Part of a small language model's weights.
Size: width 320, 18.8M parameters.
Architecture: rotary positions, no biases in attention or MLP, untied embeddings, capped logits.
Training: a variant of SOAP for these matrices, 657M tokens, 5009 steps.
Each number is 500 + 40 x the weight over its row's rms, rounded and kept within 0 to 999. Layers, rows and columns count from 0. Numbers have three digits each. The size before them is the row's rms in percent of the matrix's.

# layer 4 MLP down (transposed), 832x320, rms 0.133, rows 759-786, columns 256-287
101:528523453466534496417509497517561500462503503454487463493499509497498534477517531448419427436468
099:558454543492502530504454424482515507547479526486427505488509484560523523508582526540485539504567
104:509478448507540455566544456523495413537400557494545517521592504519477470509544533511460454541533
101:499497504500589553470425512520496422561460527532487484564434461486480509505527530505568504549489
099:473536505477521551473564605504439492542419489501542536505587447486493449494556484510521544458488
093:556551540559544485494474443469536474531464521475444490507502462549454502538449493582594535504499
108:468516521492524544562533514467497507551545435487484475520554482497505517520467551499490566520471
095:491527482431468472521475505468436504525483550555540542497489477480559518515529498512460493488530
093:573573469504509507479540482463516467496567505485467487442512485515597527438503508520548505527440
102:521534508520513522493526473477497503520496473433528422477467456557544476587552579513555456443505
094:512530533486474551575452535518453422425450482550514489570487484533520455444548544480450499491478
100:563465437464522449460498501507497436525579497459505520485547457587518497438523482427526579475472
105:470474445553474509557476584530486529415473495509516533398420521513467419511447465531541544511511
104:494527549576521561495536529521516492505522450453563439489448424492437499506526443510468456556491
093:562412528472500521510543492457507442499493523545529441439560488491459477498493564475499501486507
098:453500496486555490498443472522540479443514490544598496491555404467533510539592508490494543526465
100:511486522500492493458523483415426540433530414426562584500506501538449544527528581489476496523503
101:470434477445490475512453550521477548526501488566545545449491584448478530499490517486543527479464
110:552513541595479489525439531427471463451508511560522473466533522447547512521456496495555515558484
099:520482536469532515519489508543432430513539461456456477462495454503437488581549487522501486480465
099:497521538563465500457545496483558367523490489489441554542540453467465439492441474517491512520463
107:550489512506596475501490523510433486567504549491502530431546521516495458509473502519431483506481
107:514464524599527480507514459505499496454504542448575542531579524509531524478507427459495500475483
099:454472488557555475568479448477531421462479597514464512498536519490498526452508444467495497553501
107:463481502478463533534519534569529415492521460514552435525491571556500477506494512443455521519494
103:461452446506478521524537532446483471460526485511487499494483500490450540492481478481552549501502
100:485552631521461566423530523456505548500494456469502486523467464475530590505531526578518497504499
106:441535528526518484495495550510506536499472503496526411539522506447490466487534486533522463490494
# layer 4 MLP gate, 832x320, rms 0.14, rows 760-787, columns 256-287
099:531476468494533504426519526528478571519541544509537500452508495515487488470454468527571473508562
102:432497490509483495494512504485414597492474514467535455476461466525568489541487486483556505459527
099:498523418479504452416439507456500477528507502475522519422511515482518502452586533503467581512516
101:502493543502567501455444487538525528537514527530445539481522480488464500534491551513542501516501
093:537552573486512513497512544504468509510403496528449536512540504486494486522426496554426497522462
103:479627432542473483483522505577364539497566548458473522471477513525444480504484473570535445491524
104:492527509509521495516445527540466519540482477479591417524516498449595496534517506523504492486608
103:476571543499519490467473545467526590476513537516493405524382422484486469488451489520475542552467
100:519544457512522492482524523432474459545541420442524459531492504542550554490492526537513479464497
104:502550387451473474494535513485501553548490546524490479430515465508443468483496426508437559447463
100:564493520476510540531466441533554567523516512476474529416481504507458477547522543564517540531431
096:438539475479510457538495505524544461474473499495499535541515423465501530489552497556486504460413
103:483477510506501475519520510406483472471447518477471480480559507510502461576515505501494526461504
098:459559506451507499527488505480459476488458471483528485463451470479502521536496490531430429476425
098:547527548490569456451475498474528414512506520469490568507466570505514454461480527477536464439518
100:552563596467494546505514460469496464436464535443495589464504556531557498551487448485454500542471
099:557493517481508512483510512480497550427469493476515513428524478499457500490491466510581513453531
108:483524509573474514568440469523492502531469518488512544469483563533485557453512414432484547510494
099:525504492472493513516477542527461588476487544479556540478496483534554475460446472506470504554528
097:492524473462467494536520488522459486582447482528529506510458497483494443550513535572420572543494
100:488510487501492457451457506468474555510438511501515483486529571505445476574520531525439472456501
102:582510434534480521488482485546552434525492512462451505531453567498507541519498591516552462557526
090:477464580544454465444518424415525539503470440479556435497432499502447588534500483475513461490499
097:480510502598441480497478555520523525562496460543493467525483452445538434507519409419499515496426
103:541528492489454461540422469517466470448530592471487540436498556455483548469498537452544487507518
098:513482494555469579520492528503502500526573536419462469498498444482496469495505524518520448440493
099:511466517570521534478529494430474500507510459528527508525475491504478543473489521457469523454504
100:473508485549538496506525471456433549499549510449523477552435565486584584529505559487496474555500
# layer 4 MLP up, 832x320, rms 0.143, rows 760-786, columns 256-287
101:499416608482454450505445429459526405494482519551485507535492412504566397482573534510507569507430
105:508496520510483481456461481532516449502487478512496453567549484434489513551503512517612453436475
099:483489490561541555539540555473446571478582482497486518547551455474504506564537470479507465447551
094:515510555537433468486539406474540441446484549520539452495459551542517508514506553458555585540395
092:553526483546455586514478489465487464570473496531474475456533499491517524517540436540571497469434
101:440452499477413531526458465535500508580523439534466492498558550435512508553510381476469559451535
098:455477419512466523571475482494527500506478428539588512488494479503524458492497503521603449507576
097:502464546472546510538471604457532458537464558503467521462390482448526607487487470514464435498447
099:522523492511500424444576505475470430472520528475421453468486515533512504562490540471495465499517
096:536532505499401481436507478485484493531542484524528526454469484531482439526553493535428549548429
098:509524524551413556530493496498535440468494508542563455476549467491447466562526431529479558517450
099:458460505515496521489509458517452484481467442435423496558489479583433534533545439499545468556467
098:482523496560459570448454503482481535466497484449524496545490523491410542540517497485505487462472
094:485498537514534488550457584553463596545527512488515464476548492451487512478517449558519488521481
097:464472484513480466519548515491502514628473481538465458473456532567433482533544527528491508516472
103:485514461626520558483498506546448565513564484524504488546529515442474454507514510513475532521494
103:531499495499492468504623533520488464447472600552471553492475501423503475477518491505494535439560
106:469498473515485532459537522510558505437537496540490507454492578480515545541503504568516527486487
091:491477530486529512607592463504447510525582460483494499454486469458546549487572489496481492510559
096:529430526504530536496554485437456500425490535480461526503449497484435527476471470435494439420505
105:494471449510527479489535520523480517530497439511503568500498545457520450494502494478427392481534
111:497426541498500495489458479491487497507493539481519392509496558462581470431495512468500498452567
104:564429496430508504490526475575491512453471598490491477399453465528472470522509468535478487529471
105:467509502601471463589514540514516577590570490475518531566501445457459513580534493534497522471493
097:442544476519610494464512476476505472484429558447496619500475510462555511547458532511454490525484
093:441482412485497431503426512548476502443550529519511493458480457541446459421438545515449532465490
098:447479589441519504512527541467514477569506435542471561473554527432492518526517516492572510495509